Weights of a small GPT-style language model, trained from scratch on English Wikipedia.
Size: 11 layers, 8 heads of 64, MLP 2560 SwiGLU, vocabulary 26177.
Architecture: rotary positions, no biases in attention or MLP, untied embeddings.
Each number is 128 + 32 x the weight over its row's rms, rounded and kept within 0 to 255. Layers, rows and columns count from 0. Numbers have three digits each. The size before them is the row's rms in percent of the matrix's.

# o: layer 7 attention output (transposed), 512x512, rms 0.0817, rows 70-122, columns 128-255
# v: layer 7 attention value, 512x512, rms 0.0905, rows 71-122, columns 128-255
o70 081:120166157132114103148123095138179149130112073093174142126129146133099139134158070153163151166105130119145085194117117145072156145110101116099095097142134124112107075089115099119150130120159101131074087097124128093121057166109131200098088176066139123082128159137141182171133160147182116103149126110084092073157159140127111152179103122084086151123120143121149150183169143085206125165129
v71 083:129203086166196118127080103109084131148132111186169125056099106070093071091114182180137087131171134189092130148092118075076156159166179141108127123139162140099139112084132173108147155130159098088142114071098124158147139100112136117084076122099071172143101169134147096085106137099084151133099107175131064121136080133147140078122105176131080184177122095126146119172063128140156100119202
o71 083:187153119152175067118182100170112123105089147101170141085067127117116133097110142145125151168109174129182072121110116114094159136200129114127086106107159094149109125214132125122144181054153112117168086134112133103075179092146079128134134118153148101106132127092127128108080120126138119144154163112128124094146101122144174065122190195191102164161109099175075129211189130126137156150125
v72 088:148087105148156170154121198111134131116129106148122143092122073140155192133101146180094159121144144123105157077113142076143136156115104152147084124134142116109099140116097133097132110135123111119182148174199122144150130130162149123096165107126133084111113156082174155094152120151171099116139113097144082123120153134138182131082144131084121128116092130150102142105142109107150149158181
o72 092:136044141124139144160067133131143187072102134177110103167193069137174133094157047145096081134094160182056149088159102115030151111148055164115130163102143086064150133150079143169116153143175101109222094111112144110104113086124213166146143122155112143105122109133183081155126114170128123155103115150119067073125155101151119162140155099144103132115080190096137101134088072101142090172121
v73 087:155176089115169106132127124140171095126112082179160121121149170158146100179164162130099090165091172140109140116132101127171138171155193120143196178129147105109110134135170196096154157093117062105086173084109173132136080124133100113116108127126147141036123139112126136115082089134133106139146163196132142144115125129106167139130136116150100131119131137084119112155162153138219183088108
o73 083:085140080124153110092119125138173202172164129097122082152147131140167149059084155179174130156074106163135124130107178139117156157135138088159141148136109122108133123135182228139172156140134098016081147126060153134153113095057139133130111152141190111094175119121126125179138060207143130162109184146144131100114117112111133143116137186133073132073144124126108115110097116085134156154175
v74 085:160111082135113159177105130163114120145154093148129163112169101111086124139095127087139080137168153145101106082129087146157107126123142120170142126185106120113105145137104167172185091066124113092145089116138085107156149093187096102050162095117142157143068093197163163133146169172093126139147133156124090206136170130158192142091156068189196106111142062170085185104112077174130126103111
o74 082:122071148090127174104126130138133149101089150181123170144137107114104127092170134115066170161153113120125052112120158156196128019123100098124153092118156135104155163120085169093093139161140112150108120134120087127094189149205132149081152096131140169085110083108119127173181129141130126132126148165178142193087136075166108036105118134177093149137136095142096139123163119106104169108136
v75 090:078133110142121092141197152173115122141083120094139126185108167124093119117106148109128118109176068142146162142126120155132136162151158045145149124073093169081138127144139174179163099148123177110129169082108105088097139158129096171169169142132088153130054148103126137132218077087123130137171104124177085114145149150092153106125077146177095105080164173175107114157163158102147124090123
o75 085:124153136161114021106102048114154136123084134100168122175098100105142161156099141105083120143157068174151094169121085155143136128107128078093129150131075157194163153122090128115141095061153110111144159095094103130162123125116153105105136080112152128139132147148153142111135132225145128178123121162121112088169162157094140125117089162128110140149125123090099168180149100154148152158170
v76 088:074104167144135167132153091096082135099104160115131108146166139183109141185145107151154106076112145116120093153106144078139128134154162133084121133136057138103115135079157114178164178185122161158143086130105096115128135087113116127136117113180090148139104111128191157130121112151201123149159118070108223176095173135081176120097084152132116134110140156097104102153129118179130121180160
o76 082:114133129134088154135148103175120116103092169165120111120143181111187162155122168167185097105143152128138143131129144137153146119096086108142148110166101134156153140132141108131142179069106156086100146144091143186148119149079170085050118157176159119159125094130173146145110093162089105077110130129095148120122142127127174128168089108097052095168102118129173102198169121135125109145111
v77 084:151110144142061148128136094154187186132181158093095105142139175136182181108127132120101159072069106140161085143130138068114134120127126153119065106129129195194151111108154150172084116113066115108088113150129107145095150073105074145128153112104213122120113062140150160136154163214173109160093142139063131115083089167187115065070133145160131173150153141072122107063137122114106126117136
o77 086:154128167102097116124094118122118159132114119142100127097111074077148136186109155143088112071109112090120100071172115092136180048119127147152046118111133214153122134094146109134170055135094174104141104140153105181156166089107163080077168134144155187128129107128094107137135148159186191069087101139107177093120077095160077127141142100105133099078165075132103108091078155108080138133102
v78 082:156155151171152149123136147085094096124116124168100152072109097109120155147139062113174174126121120142132118198083166080133139164117078185113062142167092088143151120105178103119138096175148160097114117120158128164163059133105139101210165124196136066101170130188093183092091171137135107168167197106093114103161080177131079103062124118157123146146114141149105143126140118097153119162094
o78 078:144165087151158149070090158146122136090126084109065185116157117098131103172139127168157133163146134165184103130183169110143095124100139173159116164180149163106154099085160111096096162116082122129120122205179107145123124109073174183101161143145100168135144115099128107074126102138124132068145121108116109107133140148127102109153125112134113147109077110175193085099149174110064085128095
v79 088:094069157104103101171163127144154115127149142098137116036078175139122126131144128163102121108127119114149115161107175102127155112095125131159140137090133093132167103106120136162105072104094148118076138128084149102134151123119142120109149117112132161147097109127050160122141122114140187153087096093127136094133068143137108152213105120168083111103125175160069167163098141149109134060109
o79 083:158108194117108019152171175108133083078147109109105123132171151133113150129132163161134128162155148132137101174120154092105196053144098087161099118111097045108101154142164125145140147077126109103116114084202117105146126112121160138138124091165172152088164129106122153090136106150105100141100131154052105166075123156158082150132130129113139120071094094135117143101150072185113080133111
v80 082:086243075154125135198061117110142166044146110081071143127104111162117081150127096104082140143150132154118130129131077161162117125153099091151116093148129147149104129114108165107117145115130159114128155120096146107140185153075157169071106110078151129147119126121158148110115152101179124093101080212132080049123148177182161198156122168101187141085105085147103171149152096118149149136169
o80 085:106168096147118142167205072090112156094152139110157165055190141156123137082109174100170197071132139156102125100084135138121172107126093141123112129132136178108131123121129161143120102116159184118171131087141112124115152178139101156108118184141093142125122126067107158137161097116132125122134068157162099127125158142162145124113133158119134091191194098139112129116146162122124114190150
v81 089:094091189137135108091133121102092113127058138143158107098130121175137142130157153152173138108142187082129168138106152188069110089124148059098131130098071080145075160130141121117092132155179109110164130149118102121158081121100150103141138077156120102156183120129153164101125138085088128136127110168079113123143093083105093190151096083121118122138140159117050192168115134121129102072150
o81 083:135006124155173052086107122161145154124111069086120137095086136137071116125167147172182117142111135090151123150138155132124116110128230156135132148117127105161122177141169093111098107140083159144137135156139158122144149115120122133166142131095120136125162129097143136102143132143054138164092094151069123163122098136148151103144171084126159111152197123143064118188137152180164090179177
v82 090:164124139156199102132165172166120169154088126128125103104043103111160105105176145062142128079070109139093096134163152130134116100138155152127182115175125126118097116097126096088129109083127104067105156130131172189145154128120114134119178068107115096131155133132125131088126136099136130126107153162171184102216180148154122092134119119125149176186153108105091108186135160145121098093166
o82 091:153102144130121116073135096084139111114133079122103122129093087144071100136216139082113143072103125178128101118131106151155149103062147039157144153142140138060143048143126105111140149106162162116088105054141111131155127109148063095154182146107110142132135110104165121106172161097140119133108129163177202106100114174147101136153113072171115131088172123107072091155182105134062139133120
v83 091:122087078086131149133117131187099115058124147205145115134059106115113155137093122138130080094120121107152134120119128172119109161134147137137122153154098111128171140090185119124145082133107140133167081161137184191128145145139069153130184105179092098129109110162142114100094148118099134146165114129143139105092182124133175126122120140193132120164185143123107103094086128123144066083156
o83 087:108124112091152154186088139127136104134120095161101128036157140222127148100158105115148146174080105114124122132167166128138125087096116101083174092114121150163181135094077089114115071112179134043128134124148143122128176097119138137121113156146153204136093117101110152142086129083170119092114056074131092109122164098078151145138160139144135176113097170138118122136106119096138098021137
v84 088:085100088141118183120143135127123114130108194153112115140102107165119134077163131139090137113086111152144118113179137157086090157139124153089078117114120151217078122095133083095110119102122130075137073149124138112100115142144108137129107156060112156227131167114100098139163093117141091219137113121140110099116151135164171177158110076155127130103102084135147087096121115132131151111123
o84 084:131129160115135089140066017104151053110122160131169127140156139183120095114165074138109083125107130085106137131156128143117101114105109126141147147184053109154146139144156167212150185075104153126123118169139102126160077119140122163119145136090110134161108112158093141121133124148122129128127129202053136187127152135175184140138076168109117122077110145176088212134157189146192089156082
v85 087:137119147135075163100157115136147146193174183130091113194154063145163196142107094150085138135116138110063121069102176115122119136168139090111082112145153213122143152120104131113170137118104157136124192075156137151138199093132210137133151147123106088105151130047161113118154075169087146146082171047137132120098106157127130063080105152203123084088131104197118098111171155113129093136136
o85 083:120139174159065156141110099168161171133176181161078166194151100124146117151105140142106148068111194162051194104107115132173105085123133056176176165193148150141094144117087119122125091094114139122096078182112142153103094120106132160146140058119136124133123156146177119145138105112091129119126048085108099114141115121157073143130135177145152110142168108177161093180125184120147089128110
v86 087:113097108116113142181109128133091132122106186046141138118171115131132153192106110110111126148084046133142111109158181150158132143149126218118062093145129147127148110116170111139144126122134129154096130100116159126170102146145158068121156080151148174101167157066100166113166114208171118150120144092106114172077136177137124131145160075130111138120157109196121118118061142156152187135094
o86 085:091111115139098102171074048096139131118138180133155151102157093113118064138123160144166161163125058148102151097122143072140118129124090137136061145141079127124127140179121097178132149115135141155094187097083153119153101149129122084146140108124094099155142205155131154122143131168107166105130129169136084151165146138155120125105101102137098201107120100129097153146107153137105182093190
v87 087:112081167140108174101145137134099112082112104139083134192123130079176100129095117092108092128123136139113172106086121198129143182115084105106184155163146139145144156156127106140128121100126088139124126129120062119129080070133084184128104100105137102158130138068112135139115149124194095103174124124129180124113158132124148096028137123074141100118170115162163087150102183083152072157080
o87 082:099107171181160108119122107213100095096175131148128117145150108143132178170160149068129102069061116134154131191138172144114096138082087143117107122164096125064110179156126147124168167168117136169149165175100124158134103131116087154142110138105154113123149164116172187188139213137154119102135110142161156128105124137147140172106100164102108130077171099122141151172107102147093072145131
v88 086:147136135125162128169104081102055120155089155122130140151143151148164075162142158117131116152106111097086091113077142085101152136196104120159125117105123088145139069126170114120102126114145162142168081082115115128132173104130142070130116152108050147124140150091142067150089173146173136131075118089150150095168132088141168157122120195105130088117118082135113085117134133107110231154127
o88 084:196158143154103132160149166085162142103113168173164093095134120122181126155105139106074139135121167203178028120154141100129139129116132118208156160134124108177146119191034166157162163112140106135138141095085188098078112151109142063104128076149177089084127172132146079143108150103168113133092088113110119107179168143136101123107103144164118112115103149097096133151167196096138186166107
v89 088:096113142142125153135086100149097194112113118112190134148142171133082117156088117098105116149175134120168126168100199124146070115091142109109086132163095137116090059151103143201103143128112057099196100173120123182130095142122125105110165137074135109109118119109151157114147074199103097135150078210131165195099130140139135185121111152096129085116143103056126163151133139141172106105141
o89 087:135131160130089075139146097139053135100112128138147138177114093087145126116059177121128145072161142075090126111112125177079138062053164099108085068159136095079141115125142121115149111142131114072053116131088120159140066097140161139101171182148114111157130175138107144149130109150156125123085164117088088201103147126168143126093152148131131176142181150108146134129108119101087116149138
v90 092:178090138067099156096183162107133113124152125128129109107108169141094066140178178145119171106144107114120155134108125183138166082079079126136123083159188126094115135164118157145140128153140155095109115076132131162049165141126103102109161102150179116095080104135113134106167145110141190187156127176101151084170175082128063141171147075134082097113123173080074111111104142135061095146089
o90 090:124121109109151141133152154144159104143179097141137128093123145148196104135184206146164180132102084148113133155120164164133143137089171152121147136127162148086057107084113123092198174104131140107106091129097089066166144163166091120163159132119105116095137143164138170128141117174155108148036125120145114104119084154121112080170131123105189087164059140108109116078141091146061151100107
v91 091:134120152120221115122166138099136148113116127101137146093127131142143058122156075162123154144105102114074105099108122135218122157124146122170165132174131105104139123147174080103138133110082167100041159125157138097152134115142161105092114133096089123085136148191135162140128154104074123126150125142114167119121119164104110060146151133161142158165147147181076115104160129123175144112153
o91 086:154093127139159205203107136105129110100122156149138178119152103153109125098073157135129173119116123117101155083122109122134150116158138111129179167133109158102152084106139140115080111134161160118106142181144129116144115112128134148128195156135109110131099134155111115170144075090117068053107115119144158072082096123161144146099116123133118110145100121132099123144166131156159093116068
v92 083:192087129164107154048179114203161116133117166129089088161136159101142095099174102161110155150144117151129146128167173144140128151102099183094145130147130165112135118072133142140158079076091110174164129156143138142072078164137072179118176173123111145051111170175110110097116140163153137153121090146111089133139167139136115130070120142129140112123169111120145163133139093163125172174102
o92 080:167141112126102155108143177160144145123130101142099099132134124148098146120136048153131210072179135107176141063107129138098100133164096202102139142113090141158090090148148145124081074113205104131135170104081140079157134109160105170163074174120131079108117139155134144127122111064118122137149096170072135146120118112106072137117136085102122077126161133153094143101163108155147104151171
v93 086:126146112092128148174095122125123076119120112087178103147089209128123142150152153155193098135137097116143139130100079170075186117149112094136170113062097128098124138204179104133128106143163164082127084118135138135114153142053059135139117121123119161184079136083192112167168130120128135156121125104137090170103099127176107086137154167066112149119095136084147143124153173109090157124113
o93 083:156153159067073143094101102119120112134082137116178151096137140111161123131113164167113146103118093128143104102123127100138161124172117160148139117118180068112154098118187155088112120093159151151157133116165137146094151115085121144091126133113152141141148132149120078131093100142092091154072134142114024149125155145106096130160126155168101133190063171144150086146168157051167126113141
v94 087:119141150090134099097146127112155136123163174092099129069122109128107150130118131102099157160111110120148161166113099108144177140165169138139063062066139119187110135171131164128148150171158104145107111120108194153096098174121123120137077113131092076117129141086131120055150119152138146153196077120143115142118105148161149048127054119096144160123145105170154153090063143162057115213107
o94 089:120126193119146088134064109165086145109119175143115108175152117123138118121176142181107136156146137133147177154139115158145099108128146116148095160171106105144144083097124086134153116213122125141100067131167154125120124121133168071126078086161132157130184104129161088151107056115113175113180136092153129115090104167135176172108116140139146118118131144155153157129099094142085124141139
v95 091:113139165131088122083145165144098127150087148106140140113107178123086162111080131132129103069159184085120135141121097129109121104178077161115137163108077115106056126130083125146110143221127132137158108158140093116118101100137137130144098105152115107187150076094146054176148143132123111101103139118102150172104060132117148205133138140150105121183132166101091080125133141090112143137114
o95 090:151129108106098161040098148103159123100069101150144140165135127124098150108220127126113143168132168064121139124120131139115147127176086102124186139104134115104122110130131098128169151199137130102097104165159085157093072050112143128124124154152131141119168077152078185105167124089100122116100123146100138146098108110132086197125163144172101166147151139095144146136138174114148135146124
v96 087:094113109119194106074152108150180147160098191126112119153101152157156061149168082161127130090080126122127187146094133149123109138089134148137149078112111154135164133111180129147118136174170107095120153154133116056115080148121125088149171136122107082153132033119108108134154135042033207129114183100102194104135134167149091100120104089159086117122084210126114168141128133092147133166100
o96 085:158129124113147090138205139121152108121139144112118143133107133078145165099133211131103134157091123151145095133148157106160126147136155104142127101134100145173146130121137155137115104077118154141139102145154133084148076171143142150109088192105149086193135120090068133122136158145147128190093128166107135151134107126108142108132209124136126138140076148113112114126198154121170117148143
v97 085:141138119110089204134080140183157139180128084151129150116119136134097133147171227138103128140101151094137054139136129144136168147184116140214131131125108048176105132166133122123137120183124141123106119166184151167152151125136091066149123127113138114128159124159082119100088137141161108112076111115126093141127112130126109052132155086082126133106078154130101167137158166142129126131144
o97 081:152158144110047191121131141090094121126136118079153201100128116143037152130143170125096181141169171143111080135141131129118131086145092144143097108186100067149152173159104141143137149179124145179150103161108120101164089145170119093094136104096132050132132148135155138146121120134152110113124037147114083107120088118118171152144149139119113124133096126090125156177067087086101184097128
v98 090:152069113110139141175095145116150182078127133052109149200201069132094131118091120099111167135148124104170158097164095088132127155132131082123146127097131138127125149067136122162053146103110157158090170212117160108146140099196097152158117144071109107139148186120172083137133120080158161083103088141171109136091108130175100146070078158139200139107133214145123115114119121160142122090135
o98 087:110116150202206099182082189119122152100136162161107101175191114127128086111133133128121138116109175117148150127140136110085104125107071128182157113194139095091144146190102139150084156164118157160148151145125138124117166107145096079116145154123179127160145184131170095121174134124106155172083085137167090150133133141145200122126099176108141158073135142113106141137136174167158140080128
v99 087:114108172081136108170062140141081124125150114103088144158088155097195095167111083120102116124156171092121177216052122170141182121147124133165094093135163136130136128127163164142123145122183094095095163124133183054153125119087120139145118069104081166182127106136081110157178115086128165140133093125149119114099116105115094149154081191063063126066144161086128128096127112154120075123070
o99 081:129137172166207154138229151149100122125112096116130130135092114059098166141176188086097125157197140133143106120134094128117128169164178111118128156155081137098125140151141092173162120079125100088107134155116101136107102123128066156134140098159136121144174119137118130146143147145138145058151098143093144115092187134129142152142104119147075103140198116169101148135161143147071171088115
v100 083:129153172188050198150140107152099100095129198086146156126127133150129139045145123140147129134087107198071100138081126164118141124136114126092164141111098184115093171110158100131154116069164197168181158146070132170128119141123168079135199135151183159095152151143159181103089118116150069148111164081048109157182143149144170067104108139075129130149096141108147145119124168137152131139124
o100 087:159101163130120154159101124118141093174168086113097131113157124150095154096119135113111182112151154088138088150093125067150100148065149076141117146063078134149107083157138090127110092118105160067180113102109126108117160161161115106173095181094110135099130125130099098099139092133140143149190084105122138170127163164155130099111121118092160149098067174119187104171111130072155070091116
v101 085:153111121149056134095160093138140129144128130163144137154094127161092165162151154138139130138151150125110141115118174098106159098138156128161106112160149145144146072170130172189132109091104150081152097151137151133187120188116138130147132126074082120148134143201189149162109117114059133102142088100141135127138119054137138130103120144160196088156032119103106194128107137152120099104100
o101 083:118126113149086108093195144096081104127139205138109133145140081081148080157127122112082123155057118138062161103150101144157123152114088118099134098133155089134121133154097123108145148086143135114161122154115091051120136158128104096118095199155165095102149138122210152160188092095123137132169140119130081144157212147150127103097164118190139131172055121087106096100134163148131103101124
v102 088:106113103096097104147079161106056154135110168067077156150135111111076126141129163105148086068116157123149131135115108117197146103172117170120098179131140100123087148133106126127113127188144100152108109089106143151101143108163118122152101181090145115189104115150173075105060116085087159094152115085111140151131101088133171128123124116144114093162128142093108158115136110131156078160136
o102 088:135207096088133055114126114137073108109155137140096121138085131108169146173199107119119192158129153109074127093151088129152166131121126107182124114131142117146092148187132092170121133140146112127077123118118166206121141111152084100079092125102145085102101062123141151172106075144118137070164120169162159134158211159087156130083147137126204142118079141106164177194102127175146078093198
v103 086:144147158145116131084120093119068173120142164120140191155090114128179087110138128113127128110145053142098153083161118163142127139157110124123157154101160111157120121126122088112132097092135177142152145098153071103144133139198172126093098191094147202141144178116086102172163108108163161107127110123149076155217108162127141111112163110128128118108142155155120088116130116098142190103090
o103 084:105168174195166130128114101147120126137170118097146208097082124200100107114158133079071147189116109186144080105132097130149185091117068138103151184164096137087136075157066144110134162121138084116157163183195126092130144128113172125138134123109124144108192101109137142088173152112102143156138151165152132141176137081162169162131125132097142107112091142085153096156172152143144160121142
v104 086:165047123153102095143094099113147113119133126147050090028158093093105107103156131107162187190122147180113105162112133107183123116153093127182100146146115138178139202124160101156158115166117164061138116165116137091163143123119115147077170096156157100132148148135153089076094086108102080098106184148158077130122165104141156139182106133220165143108131141183173089137097085107135125156166
o104 081:130126072125065146137189086122160136145136165127141045131181152096072120118164124137109099126168155094134117066175136106121106119172142117108099154130146084125087107146099109154177183136165129079171105139143086110187105139132141181099119158140113132086148113134063114100128116138143113108110154153127095148156149078128137128159142142121198115125194129154082081122146163127153100062114
v105 089:127117146139085110096130143145169153144136078091167133099139128137141064090113123091131115109145116132109191132108205142123130108136141206135096106104168160113109143102123077047166140105140136109114151148112152158111102155055141108092124098048165088091108110070022168151114072108193137190177125148105118115121106120141086121122142106086095199102186143094160127132153156118146118160084
o105 086:152088116117079124145075080124106152118165099074148145163130102127157099132183136022177118123113027087137136119119131145121131055166151134157144166188168074084117083114182127087139026099069133112071120075131164100099140154120123164101078123080079084105143092124147157132099084127146121135071124090129123065153101151105201095126149121108096090096142127150096164196086106097153106130101
v106 087:160094182094137097113111115141141121162133160211105107114141116131150140102121120143114085147168103124083183102091097197112110130133111100137166153151151107103149168053138160112151085076135116107224133084163169150130145130065140086135064196119149180085144148123066094144114159133107166105172153104148133166137058121149134110107205159120102114100147087190165153154108132122112111175136
o106 087:219165056169159127119140131133162122140123142105086109136151170121158114161063153067185121144140134113152164103177094147140125136104119102168113127185164142203117124145133185123144098095144161104151142116165176109106140145255120111125139185157157144133186104118125123154122117146165087101171173121139128104092117125119181167133088214152077151134119068164119097077123069143067140106109
v107 086:112161093072084130132117172130157134148131181126113149117119097120099103082067123082084137126145062150112171154157115192127090119137066120149090113116100121158074121084134136123141122123116130138092085091131136114108176075135184097124073135111120100142084150148131078113159164129136116109138090147137180065118130165120093118174138099117112120142164103190175111185131121080162140194173
o107 084:136141108151100130118143126122162077159130120040127085135161158106130171128092108093162143171105145137086098095136117147130097051089084125113078069149103172075118104158161101136109164086128138144103180149139118112094144159158125070187067130154103122118109128144150139135106142151163170137178151082200186111108116122101165069196103091145137156116102131094115103084123185114132125162117
v108 081:081152162072099122083096131119157146116131102098121116149124175097094125078191177091141125215143121182100114124142161111175102157149120144153107123158114122123084123092100111086125109090125115202107081119173168129122082110120192174143131102134198107098170131146153122070102082151154061116174073105078120092143115130131208120137143122154102126099152127164109090117136178133084123180082
o108 081:039112149060105118101144137077132134120109108128173128130141079175073105096148130146116106104190103072088176147106128122166198116184088168127182123125171072118081113086140142115120100073112113154156110147115122118132134177154189171200109124181135111104159122117131113089118125131133155166189111100151094120176135122162111122164156133105129110125161191132096093120181168153131091147107
v109 082:107164136117120104169106127131110057159111112081124134143119171041155143093132100143077138088161136091109078149130140142116070145115134199155156166081209108144184186115119108122096148123162182131150193175100085111115161135155103109142102126097133110129144087132102104164134152177129106126205194078171132136103079139154146137115129133194154203070106161092092165093154104117121130146113
o109 080:147097085128114147106151127133123162111070162142150144115112139045112133085133161092152096103080084123177119138149098154191110075113158112174152142089119101129129129130144098108134132162143193120183136196135148110094124120153097147162108095104126153056102085133131138094178154168153109110174095122113104183121125136110108133120075115101098137099070080122123149141156168130158156165103
v110 094:131145153142179119122089100097117084103144127146152126092107078143106095187151147170167169170072083165115091133197141132121115101162120163082059155170126136153224111081163052057177117109145123135109106130152115142153150136114135126095193160135138123100159167124104113105095142196175116102120181119158141140089178108102140138148162114138086099086135081177155122101134158132121116106134
o110 090:116145106137079143107098107146120105117167099140126122088091102145154086102131107186117070148061168178168135153150145124113154125068139093147115198156155153146108089129099143087204162156105124169174123109124142151098111155109109144104132124072106134235178107172139126105125175103136092089120118089138107114132126130138124094160078119128177122134113127143185129113096103130114109067172
v111 086:145086137115140142150128148097139111116103137080167129118144157130075170124113167094138092140083103192140142134119101131059183145163137116077140133156111146097120166110162134132111155140123137097096186090067131178168139092102114151123127121110154107104171123132130126069138177095141070100072146120106121139126109159180118097089105074111178147135135069166131174070178133120164137149210
o111 083:047103141156111105115099079130151121124185181167164125145158169125144125177090124087085098133149075151105157201160106111142097153133109114142176158116151135143142141129132134065141153141131144111079106142130117182157159103122097098118114143113130132124115081061120058135130093169090111157136096134127084171124088159125114108127107160154170117203165119206135083127157132098157106121210
v112 086:183108062121156160136159054122141113123193108146056111167136115200105131098086174059118067126101133060059205091122090110110156133173161067137095153105118073112134150123121095151186142115137173163158080138089199146168154086160183105101117150130168181111132135156065130094130135148122108061131170120168100145144173107157108124063151113068130127129134125192112103082146120157139144119107
o112 084:133085109159132132162160122114152132155162142064152122175118102139153142073168153133094087120161132162078148136122098114102120133111105148173074134114141092132188056209145186104189114160155081090143038116140195084097136172162173178122168089110095156141155210163127145121129076099148149151135103107195175156145133026123129169080111080135135096135116110152110144104096164125189109105126
v113 088:133129165126139165134118145164139131158084136142158091094158149165175151120136153148101173102137142085141111074096155160149147103122078096123131147137120130041137170134112140158171145166150107131146120128124128183054147089132107116141087149175102203149111139120129073165169135130105104095116122164102128197101147172115148097098092186109155173173072118117126113138144074117117084144124
o113 084:140123140067153141136152162116105123131114102144131177145075172125086159079163136108099177155100156156061151137119185132100177171212130079126091123119167157121125127140106020168109107135133090096173167096112119111173099194189113111129090157175149178178118125134134108104145152183109126157077154163136119162136067136109089107134123174105148162125092113141110133130166147132163119133073
v114 088:129198095084158094077107117130142161088091104167140147112094137154146157154118137138077141133136111151143118154100131168152082173103154118141100157125149131111176145061131144085162150114129111217132166126154098131073154091117179134098087069175164162096126143189094096102158115107161115146099135173122172159081135106122124108162135090107141140139107080081082123137074098120189173172109
o114 085:120171149082106106154136069147141140122108129148151098158145105068123160140197152078080180134099093135099076087152141104139112164147153088199077081111142160113145099119132116151118084188148114130156134144142057108104184127109173124150128106163112123085105164209083121141146167178142120140171108122129176088153136081071131120126091086113088104083141106157103132138120069103125136187126
v115 083:128118115145157156161118144134125146114161126148088093125172138099157054094112132119156148136159088143114112113078137120128130163124148123201112082124096110119156121110130157118068130074070196109116129116133128076163181148113198156109147117111084170131141073134061182167142156100153152108146118137118110078126136129112086104160113114057160096136198098145093156106085079123160119162125
o115 080:148134155130162113125156142203117128159090129178139124093139136126196111151097107157074098163085073147119027119130113120158155105130079125138062140172075120112168134148153142179133114097153122171107175189197196103078123197159119124169160171113128120130141128134101149166149134146117119101122210119178105145072134157098072100129085126116131042140143144114141198141113059134106101169111
v116 088:106125146079177111098124106193123084074138189174182094144152162118155133139167133108149100119154127090167151096090091114134115105095052084100156141102110176122117129126136115153120103150115137117127121159162134109158095157160165163189149180131132165144131111195163135042116152111148121175116131098084129119157098084118123105105104156080149166143114156178109139180108173066188144158078
o116 084:116099114162197144122115137097157156087143119174062124119127156101116086146084152107084086071163055104176121204099120128099086180129115110191085117082140125078162177127151149131108093158186091085145088151163063121146086190129156159128136125160203140161175112094167112109103123130105143190132092176150169168106154134109124121118136120118100137146115084107132070192084083111218103141149
v117 086:159144120162148115110103132175059134113155130145120122147128126091187132119092128130102109109108107093123113149095118168174091136153120102153045161139163202137160131091183095118106068152105068147116125129049098148082137137181160095151076123108151121138095119103092165127108193115150171114186123160134146140138122080127078069158153139101109101142131096118131115077113122108147168137071
o117 086:155060142071084177089164091125146159169160166147108128126131140149102121152052072106131151158119064145161109038092112156181115147104095109142044117121164138168125142168109143155115112148147167106141133150095108111080104134138125107156070108107103150149123063164107081123171037117085082089088069104115156138101156118161113235114081166140139097135127099153179091141127141178164168121104
v118 092:147126129134123066159149152157168104128076094116130147111120142102113134139146155102091121153137132161121107074144122106099109145189201178107157087066177065217141109157150132107099177084135142152130145119103132107139139139107078168104152126146097167120132134089122165159131136116143152152098094079224127173207152124068108144159105111119079137166148136048125078148108201110131153085143
o118 090:049166151143097124083088135110171098118116135133193153137059109140116159104114067132197138121169121161177167165206144154068092110131084132103132106050086137161143100101102152110109119147186172103103146139134161165106147114108146106118128144074051101132101084104112154100101131086106158192110127096172087127164128121118151128076092136095154127134134124102101066164101118132191116157072
v119 086:124126072096097159175057129171184111094136155139068093125098118125145125106151131127135158138118163138136160112144155095108166155170122117105117093164164166132103084044058191099104144095103000065152139159123088164160098137133142161066098142156125146180134091093123058174166121094066083168081172169122119149088133162183174161081128114136159147134087112136170139094105076096112087129169
o119 084:161116112138096044141103174158128182121095125152116114112149125185106152142169149061099086115098058091097124175125152082092131171121127110130150094178104112201100128130168124102079096135094141134130152126136059126131088137129151148146118202162091119143110056110101106077166078106133145115127119142108108127125098148111088078132112100157068140128122101066136170153142092091107089156142
v120 080:158104130108051156107076115143210045161106171157094106142101118146094100139093129089137139128178141122180196157152154132170057148161055141158096171146123080204104090061156193137111137110172082162145115156144092122160040089165121143124122121163131099115114205166201136090131145154111064122130130136205113163103162133177165146102158130125135115110120137140137168172090065048089168169179
o120 078:110103094137095149150137163066086108073195100110093075056133140137129134135093078196174152149164109098118103088220117170073084102113205151113176127144112089144124158145161189119096166134158094050175117135122136099042091105129144155129104118105111138192106147164124077121146128148148111099167158179210174140120170094121089112158124134099168173144099097117155130093160077091098140144130
v121 085:116076163171103103162176139104128088133133207113060149132109139163080135070136162192155088134156102087132156142094146130113177094132107163096151120109139155176112087115127155127107111208138107098108099200162107170165139104154129185155169087172094137120135127156195098129116138146176091114145110130095122124097084170207181134126068124118180103140104148147156111118095094144145150115132
o121 084:149144155145161129141144109097109119133156172177129132135137125118094122160172091139101130118143103173153132110119140107135141127156124088184095132141118104099101118114105138135117098135103127146147184139102092083089134076119191119132188183157106163132167103166185147150091150109126098127136101121153063168112104161206130077116119142083105125101132190179186164104126140125058125124095
v122 082:117118080138154094123114107123179091111117089139143128091105019098090173153140107110130145081087128192145089034174151104129097202158092188154136134125105125182126051110079122086118159087114133139126152172150143165171054115108153116112146148144081098111136154137106116182152132107139101091112106118126174138029082120186158107153194142176102160138165143114079174160150132149115109165147
o122 079:161157084127169116112215144073109162135106110119094118158163080088120100132143088133131077064144089184082101119130123136158148204161105154137131099075082084181166152145177168141109155172125143154100157142048154131133113102112091160122096140136127169180054108064086077140145113099181133136106165121116139115067117168145177159100127146099131117129166101168148116149191133124138090159147